From a checkpoint of a small transformer trained on Wikipedia: a variant of Adam for these matrices.
Each number is 500 + 40 x the weight over its row's rms, rounded and kept within 0 to 999. Layers, rows and columns count from 0. Numbers have three digits each. The size before them is the row's rms in percent of the matrix's.

# layer 7 MLP down (transposed), 320x160, rms 0.0863, rows 316-319, columns 0-159
100:465465546483472450524458544541547555492371564458454540466506556535508554428498527581537480524494461487475464491475543458508482438552518512534504490513484480504488515444529563513484536507459488509515526503485475486592531583443466515503541411502471499596521498480518473462569520512535436555475457529554515509510560527496403453541481476548455481530515508528438552529468518482445462499440488442589459445475507524467457509487404519465483468519509480492531478521451485475522485452530419
102:450528499512461475536451520531522498502476497516498553515503522527505498542488461513499523537498544479484426472483504485461492521516481395505509511443436501429490542473536470505476490432497446464497493443550472478515582426440520453509560540466543597555487489469441579501595417479515527527578471548487512493501548524534537449508540457503540511488475450446529433609551533545480455563555507499508514566498520455495472490564488617471516488457544552511541544517564490490468534497548528
099:539448499480467481526523437481428591461485456554503513584526425516510510507492529554432499490514502517461418519470496393468471474571453430544501530523478456491435522475470569487504472535515580480537501478504471469507530494549515479579474463498512526434553512486424495539490536482489518462544525510475436507494526541497475521498505526481591482529514548425515486544500486586601466465446464498542486503455492453466538517566471523473488487525562549539567454457528476519467404528455523
103:496498563476492476507447539494495533490531475504527496513564546505474521505539504573509506476471509509548522537425511547491514530489502570506519538410490473507518436478481472538511562486471579470530502480532473500507480476527498535474427457480490517392496491551508437543490537511487662440483484494458538476558498471504537485547512519530560512487561474529544479429474500513460527547473464500640481458465481514461462523469554357487501504583498472491552492503473500559514425514525525
# layer 7 MLP gate, 320x160, rms 0.0746, rows 317-319, columns 0-159
096:504527443461529456511600554495542559548517449505505502511544465477523519489518472600547512516437542578538559527497488523496485530531419480491551536508505454456478537536525426453452453510569580538560521512447518466455441527493467528553498553542481466456464495528516551451537521468502428558442521521554461560501524524455525463526500552514525567525464562521521542527544503492559464456555488586521486540583505571491503459469509459508491471535470446438469530472475534510459527522501431
100:470550425406573464468470493495550573515520555569578493454541443528530442496454496514408497465487439474486452472453529464464510462531536500497461516498482568583473540458492511461477429537545514467539485500390479468554547485436471506510494513484516532483463445513515418480499472569515492546515489483515530495486441545505551479537511593531485484560492605497542476498534461556517495479523531490488485551402514503446481534470478464494483479527522487566471489551527489506518535442495425
095:569509551461473498531519504546504494530462499585435485515505540528491502521503497522514420544515576471497529492496520510449569617470457519453534599485554483545496510465507457575483583487547549488546513484429539561492534492537524483546509416501478527522506570532515511466436443526492480505493492518506548470577516475461540511535594470492511576456538445452508498509510460543519501484508469594501487485465507533417482483537593476430489490533476444441520514517449483487462426521471464
# layer 7 MLP up, 320x160, rms 0.0683, rows 317-319, columns 0-159
101:524545550452468438481503506418448459519470522363508514484426490528484565499492483472535498480505481522487529536496452499497514479518494528541506423534528501539395573498453465503553491486533458565460487533473560527501467529499490599476500422499467520457461590576522491516471489555537508488519471475484472491548483478422474502452476545474494419527469561564475565489384450591502495488491528459511481461460459561529538515488453500466522510540519490504474492475569507513556454518520471
102:489562495463466490524463471501440381580502591517455441415370526507531487457517476515531379565528510591485471470444513567450480496511511551500522497469533487499544450509435480482459562475515447509479541452575512465529472476515441467516456456551437525494495497488511540538458434470463521483476454450540522555532465475544555548482490482488479493551521464446510509509507528462496525479577514528506449531514503508540448508490522525526523549493479488535466464458479443449450524516521450
099:494569501499456588500525464467462538429436487524404433442530463552460492492427485539516483550548539481499470560521496523443492448509520515520561463404493479500533521543449560449486523566604457444470548445433464519462464559468530517524541524545523504523539460553516484504468489468493564543486494495489500440518474500538537488528472557531495471525502497464467466540510519555468445464523415519524489553551478504471528544529513449489447459543467532513519397481549480453556551536529458